config.toml
d_model = 256
head_dim = 64
activation = "swiglu"
norm = "rmsnorm"
norm_eps = 1e-05
qk_norm = false
bias = "none"
init_std_down = 0.0
optimizer = "muon"
warmup_steps = 200
final_lr_fraction = 0.0
seq_len = 512
train_tokens = 183400000
steps = 11340
dataset = "wikipedia_en"
Each number is 500 + 40 x the weight over its row's rms, rounded and kept within 0 to 999. Layers, rows and columns count from 0. Numbers have three digits each. The size before them is the row's rms in percent of the matrix's.

# layer 5 attention query, 192x256, rms 0.138, rows 0-24,64-88,128-152, columns 192-255
092:529568474443556488522467522602424522497488489479528494556451448485458473477493500478536435526518445520479452395501507498479534452528436522569477483554457513580470460427476508547547444531474530
079:484508512506494500505463493493492449529493442490524445519442521500510528460474544432483590494455508510365516514476555496512521408452471488512579503536506423568582497492444494517460510483494420
092:474557561492529462554491545486530448558533539575525484528444498433451582494479453465447608517575569481504487530504511471501420499512424549489473474486529478501550524462561508475496462474568525
075:442514517525446511473575563499504491517561559480438503483520491513466490465504491486527489459501512478503494538499515543498516537429560515547584499486432492477501563451557544481497417456479483
093:505601611526469479463535563527480514544484466486525586481490482503503446526505506528579517548503451483445467525559488455515543480512408486549410478517505469443472532484517490542481526459523531
084:517532493501581453541535511583540471469570473483517489493447568466511515454481456467466541530535501431485474494516541482471606539517488476404481473506543518505516571571495563511470522454508446
089:416519541496523557455581545510512576476476461507489488480528542608397508443549505510520433519518490500522432411537508508469504497416478510491504485480463503520464477566454491535483438513415478
082:501524486546460542519515533545477576463550462551482539495505448537573534515477492464511452513551591516514525466478422427497526490488540501509473526543463549545493520538487444447509496477494485
084:406492532487454512517492491452405505470534499491487477482447521533490435449532546484475417478497564493528517511541541500506551466555558448496554448555511498522507479515527474509474538451471563
083:481482503535503445518532533448526501520466439609517554536481445505524512497499536456614585431530551540455473457530472494508516511436452495519535506432456516528487537492407497535487471501502484
087:540455474540535524596520525513507501554484514480485505471513524523444500487505559494427481501537449464442551527540549509521575529506526579539452538529489474522528405490493534504507568535488528
080:505536425493558505471482545527496495464531610530578511457530503560543432496513464526514485529545536537491570485453467482488514498485452528496468488465548398504522507477462447436518458541528479
079:476435501473512492526514524455502433447421484508501548560560506515449507446535589533463418528525512546464403424519560525557477535507446465436426473501463547544529494475501485481454493525476537
075:532513454428566491519450506485541542544570573485439474518501487468552412499437432476484547474520491522475501472522451484522453497505560522602488532482510542471498490479537454589560502473452496
089:626513494455476445572477473515433506474513459489493491489542502406589587494427410488503492459480503482489490464498467510467464472511528595519514546507502565595478528484511539502564529484474488
078:446486546502486497481504418454413456470522571554498509472460440467545547508531472466518446480522491465528436507485481504520500472533485484463542546477487579517578562439478509468506514460533550
082:501498503509443471543468446437488480429563562433533397580508449485526427518510412514537510485484479494566459520529561592525488508442519539544521497501483522504571477493487498464496467504488550
096:536463519447513548487423530504433506532479524553473506543536517514447510469545494555492456500477535550533534526474499446483501481520572522454588513526531482514506448490576496467536521473505510
076:469524455462492493420504432486445490517535547495497482550464440581547454540455513523514499519438487517490452506541509520440524421496600525492427504498542532455488563514491481510526472526524432
083:474474429502477457501462442503555550515549578522488476571467502446494521494439491460575490527511533545532616519500529472432528531513523550537505495500497482466528513538516520438474483435480473
085:501460570550479469409471524520503449494424490534437547433504512539407539470497551483470532502550509465504506514532641484519464482449461451590510504399386526484463556504475507511525515470453539
075:519485521529436477507577517455478410525484472534497470526521400484446455539537465525503459540538500493432443481437531400550541573501469511553496463488497451495478491549488460411507520488512539
112:479525498484473534500497569591476510489515503519513439507473523499552565509551452540504516497519582466528464461494521515504490459532545557422511477494516516499460501527547561482591451528481500
087:447488463492466597496499459516472530475492467501566547469559636532494570478552518518544508534474527505434514500495500483501517475551558477470503475457492515486579456547524557481515492477456512
093:461476537488458531397409499448499549460486556439469478527522467501524425541476506564560471500491540448486498551475502542483483507499563564461464511498522481492535477502527425547478481484483563
085:382473506509521492449497503550477456528451450518494559449539466588473564473512506541467523495503416547480499460513432480552552544484474471451491492539448554499530458507513488535554506516486553
101:499535505527527519470463463443536486527485513455576453505421491485500477408508553445448557518502535485481541451546523485483489479441493553498501508539487473475549467535474477542490477482529470
095:477518550509541532511484568471582478546489511527524476484491535464374530528469514521456492559534536440467490488486486510495460498565530497341475504498518459498483410487479555491451496484568506
092:548464511475509489520601520467478464485524516485519535562499592579541482562474433519584498365468497472425466512526504434565464504510512496521529570453526471468470501461571508529604487510491501
099:484485531437467531528600507515482501483461504449476503516475570503492513519512497457506455492574534495492449574554504497501653469514478472445436525608552552516476530545414444529516481484513457
082:521536514480560531552462553448496475464492506559476490462494603503554565529590557530547529523534529492522472483536491490548532468513502537519516540521510523483460518464445600457440495459492432
088:405531488555466487532590413467503552471455513570512551511478507461474574474489507475514503492502438529484475476474570448545529520528432522534581515539485472510505496498449505488523518509533556
086:521457507511534505505436530497555538542538507581546468515520510449553507551402483511510466493518489523500488585512547521505421475486603506480549544478483475589488569477491424455510454441541513
086:581424480438494535509476513485461424479441498516492532515541409539473491518492494530555433534492528476527561492473536501523453468525618391599504442536523500522533375500519496523482541490513477
101:497521520513503485516508554478508519462461502554528487524510537499469422579499555513529483525507511478469500558550467478563522455514505519474532476518442495460549439533475529541454536473515483
071:466561565516517465577506503470490511509529527454423529466424514480466540518487504450481453497417487456503480496484452438541476564490536470564572489467429520573477512496452449483511477436558530
086:557495561501541535461549519579486507599543479496524639485523492428423464495482507535429567434516465547530519479504501541536532557563417483445416511457467520515480464535463537463512582553449515
084:559475488518496467483614487512521552475471413500467546497473512482395567438583488441535545488506511483505521503514547502528466580467510423537516464514497503470528505586519505510535511476460530
091:495506473508515466518491496451486473496521512530541448565503546549625475544498502468447516536459482463545490521551463468440503414483529548497543501506550509468499473498459442487490398467501417
102:551426501455507611502488601500573506504506481537492437488515593449485526481503492513507509440502438544478479480524545512467578468475569539535503487468542561447441450561446512481465514497505534
096:506549496443518483503514508486504483537564517485449479510512512493519493470485511516499493558518453500508538519498471481482505479456476497528464487470462538513473446453485486521476484550538593
083:491457458486416492455432507455498560430539489506545466494535500515468477534569439485542530442502504517526451462485534489472544506474473417546561525440487524477415498500503568551527475473470505
094:547496505477473567485447508489454499460542565493514536439536506497548409563470551530529486513439489473492435519528562591491578484462531531507501505508499451466526525461496531505500470512521463
097:470461474469518473493467550504456408551498549582550443487487510553495458544404507525471518505469521460450430497530526490490465474498533529488525531519539509493521501536551488449502474483562432
094:442487551508464472459488592455487541545459486537558519413499497498419420530507496554526455523510494464493534441472558497476518529616491545546439496509548531498508489520483448502513538478482472
093:442485488492431492490554481498465526521448442430415544446503500564449559486515435526554572502530525524518509482451463505538570479509476455563495477484498479472447480504557481481508544548472553
094:452503514524450469549543478534483452522505505515517461486537422511352603444550511554473472498475432515541466465475468455512417549423473472460519485496471504461488488565495515489555525461484541
096:531517486455554476542484503501494466459541504572521415473459516450513527487524547465487495440504484494496509488529581445506493541528457523510444516513488509418472489528548564533504573479513470
082:539451414451515525477521535470560524468560459462495539529507586538556572484515463497522566451499526519558504514510413437511543513514521484512491516451481553437459457484495443447511480400503505
089:496485512524473463461406524459513486585458480494468480473500460453490480451512530471433473461494465469465588538532530506536463550521486437448481545569472494509489458449515466463453509524509459
112:514551497494561508494486486535512490509540482521501498502545499523459448478443502554500438534498525440511487496484506424556474497497474462477500455460494485538497527475531505534476484454566532
112:530504433492500501520473506502509501493470547474530448531465525339471489433497527474456482500498576496498537592491585436565442451462464480451525517452475578525569513486511487514557510484538508
113:492507512547512501583503541535596463518418518530513394439469468497427491536473521486419459500513532479456551520517501542448551485537488515474505497501520519518526444472501465514459564491489507
122:522460456511524501486542501551485559481531593485454487553464486475553483500520379431461556490607454511495530426530520473489528519519515498537548585517459515530477576461571540534535536483484548
114:484492484537454483496516496484505538505546502479518493462520499509497395494480499451537537522473461559520541485511499476457541493544502477545457457512515505529575531523431611475520471545497489
122:499441467523558446475577472506496481529577449540553378493496457504498546531473525487528522479436522488523408453441445462489502521495548519478540514567470484540484550490528545482449488490539443
124:513465543583504471456546518471502505487517496466540466506499470484478503444427522464505489515494486493459439504535530490536509517502489495551483514426503518493489502477504461551517432489505534
120:520524534458553506446506497569570502460560521458419464524469548460550476490489546524578418406461525553469535524515430485555476471491495448498498432484506548531497455500518504459501535488501574
119:395557541479409518527444527497487454513471516533472585533463487451461427432532459515469499503570575480534534542552495536554477523581520491452508452486542523532469432440450569513506462493492450
120:498492426565535553472538507506543476540434408507490464536441493512528493500449524517517553517549521414455521554493464512439496484509483583396527477482512486509548528546575526457475500516499520
123:446544473538555519518578514502518518490549521533498436490471433458420470562512491456523494455435479515468514504516643478524455441567479498466458465549502471489485544483467457600467499521482604
121:489494449426454531438538522544479567571481470521529606464531586481442554574493527611475444389521456507520476438518480530520514570551474489441439525530556568478568442525487468507522560536540517
117:553472456453481530472548540517474503497467586543485538548380470525463576509520494480480462517533551504510498486417525511543481491534595491494480495515464423495474448495535572472470598489566548
120:519514473473482453454481519463403591456523481573458593545510488511593494522472469488491593545585480549404503506430524484502457465525506500499492581514556519509524458450557509432486471469494518
122:507466425469496506564496507493489553466539461542496460496437562499504572480558535506479482539476491555452520474561513460450550424500536454456408518517461496440536534405512484540553605463483577
115:510469528499507477568538491531449467525439536413568456457477570569442447511417469534494505523484527518524487567471543489557531472499539506405453498507494533556473489465498511439575531492502523
115:552460535478527435551484481414496541496531537480487508462562447484527530485565467484539499493461508401494530466445498586471518506560515514489496480453504558474467477553463487471539505507509505
123:522545561517524483481426491513511496478500431482483480472527573485453500555584580489424554432459422466475492504482399501486511443515460507467520511508477499470470518481509488528517505496511557
125:507538532538438436474460488456454425506481565504474513494526577571488528496457488512482522511452499498518460539454477477466491508454515485462449485454486502523462546446534493505426484491551501
124:415475432444536502434496505522481588485507535477507521495516465499522470498437519560463478620542479555519548496447455523525504459533457540488484482537564486510458468484489497542497478519495535
123:513512532538539490514510516486603473477543539499541551529503574528485554514475503461509422532485463525567495491468532425496498535514430488538511462500441516584440504563525503507519491491501470
128:445452484570490437564483493571494482431501438525496451532488456509438551509435440507459543509539506516531504482520492484512511516475432480548534451520501506494542476453496508525480467444489530
118:490511510494445529456522497530440494419509489455458541510517504511467536478545473566514502507533539483511444511442498531521536450468548559561543466480531480521545580489536595495495478469489550
119:486506498503476503548541468510502500530485459513524481521450502444450540523478493494591524449485461499555565539459455570503552530462519499502444532588471445538481539498563515442479516543492527
122:464473517518451491515468503532417457509501492506499501506452487507453539497564581489499528551473487552526543598429489508454568438517559454470488465515448513537578480485589538516473493535512495
# layer 5 attention key, 64x256, rms 0.116, rows 0-24, columns 192-255
092:531494524538469444483529571492502574482535538499484476514427523455464511580476537520484493483558545436526513508493519526524577384521549577526519500503443519499532448535500532424420451422495475
094:505625458508498470608565526575500473490504477467507506513483511501497528537470438534485547506571494519522496542517473506451430445478519513462539523554494503477451512464511520473502458568590547
101:439510515486525511533539525512551496511503520484492537524471518448526480520530570508521501517566454492497478495508516489512470499541447511457541503494459552454556405518518468460547495526479581
092:466481458554530498514447469478493496474466465528558528463527475521584559602419469455500484488485511493504485479439524539462526469479482501522548494481478451526471550467527425442493484502498528
102:537568484473517537428498519565437542458498499474524527494535477535610520515497565558564553501540488575452465494483527520512575469531428575516505502407467522472449483523527506496494525520477427
094:480580457527511499517504466571527531488461500574528431514526579499501532496509509504520474487538482498501541550529463517534420433458511499491561556505533492489524495538494472501525489515468514
103:604476508526556553421424514534528471542544547546568504461452414530471521514483541500451487503500520519508534529474536537484498557527532475508511560442514523446496455490578452493491496482497520
100:484535538516460492534512485460517481585505464503497481580541501541510487522551419521493443535414529460437526509443488521532507570533486482459496484479552495549528539501598501496529455528435527
095:444556510536459478512457490530515488514457507404468516461563513484374520513487565571517546496514532455553530450475501490487503507508471478450590508497445488457533539475532497571508462551549494
105:465547525563491473519441474473541466539526577463458513486484521521543459509497517474425454479523507510471418455515539479491581518501485521456484503505489479499483597468478498464485509555514492
095:498551488533536464454488404417515597497531491471558552515486422497439492518516471494463559474545510492468469470477475540454503501515438416480519506453559459531528563560507472460479446517501499
096:513498523503472530416513525471533562523456448445476418504458504578475514463521556504444423457578503566530565540502545536451488479546495429513530503521515564466453417561431510569490488464507522
096:466447456524488620483522519482461498482554516484527455380527530470426524529493473516551514425517460506501517470465505525466542491489457528476465509477490494418461468504499512504540530585462476
095:476436514530510569547504520487458514519439491499488465540490449509525524505395475456528544499539513488511394496562465532521570512510519559438521527517527465439467605523469491548480528437511479
105:462501406492473526503539491533490483522544449537516507507490478490541566492584507557491489450538513484443543516549422480517499525526504493437489492505518490441507534545467471482479543489488499
098:479550401482506536559487556532507533524446493434484486519517540519503431643506481527472490503525477461492516492515476588521474445533514574481514483456460444489503519463537503469481594540450509
098:477496466519568597477460431521511452498474463536496531491450538499516483547503491523488539475515545519578598421471525501515450486488581535555485502461528535455514494581577491524527577481506544
102:480452463550562487577476543491525375616457584455486451483477485539462549558503519469532456541531487482518547514480485478511498503489525535501397496478543508506581469505464500503460515515497519
099:451498516451439516544512438508454459493512524491529528566560518434422516487457534491474477488580430505486502501449405539474488494473477525489483541493492554464485592476461491479493478518507406
102:494493492399499463496546516491493543505455448492527529533511547516484477461510424448517461479502528475531454492468459570509529475525467425469442438463513530517514477556429474488524504564526578
100:591515519419533509445558528492513513489451450483557504501472518451471494503551537498501481459451413534471473524510464554486567522490493476504496517542538501484550388490486550472534529578463519
103:545541462481532424477513483540515465423476491521470572465485456488471552523491547448479546546486562510531581520466513466487523554532491437492492561548475506516457418428521516454469452532425526
106:487494494493497516465605526517550463439579544491432553525515532532468480521529544512521476513580483471512558527545427526457445502462530456529591501475482491484496446464467522487427548492441547
099:504489540512501501468531562503484505601500503503492471499475452459549516473421476500468403483529518501411602541433440552507451493492548529512547476505537494600485494439468487511571541560516489
100:491490533548502459451560529491520481487413541573461485489511490521443497483450506450557499510497461505535524492538482490471444500495507500496505514507524485518532550505479502542497529489507391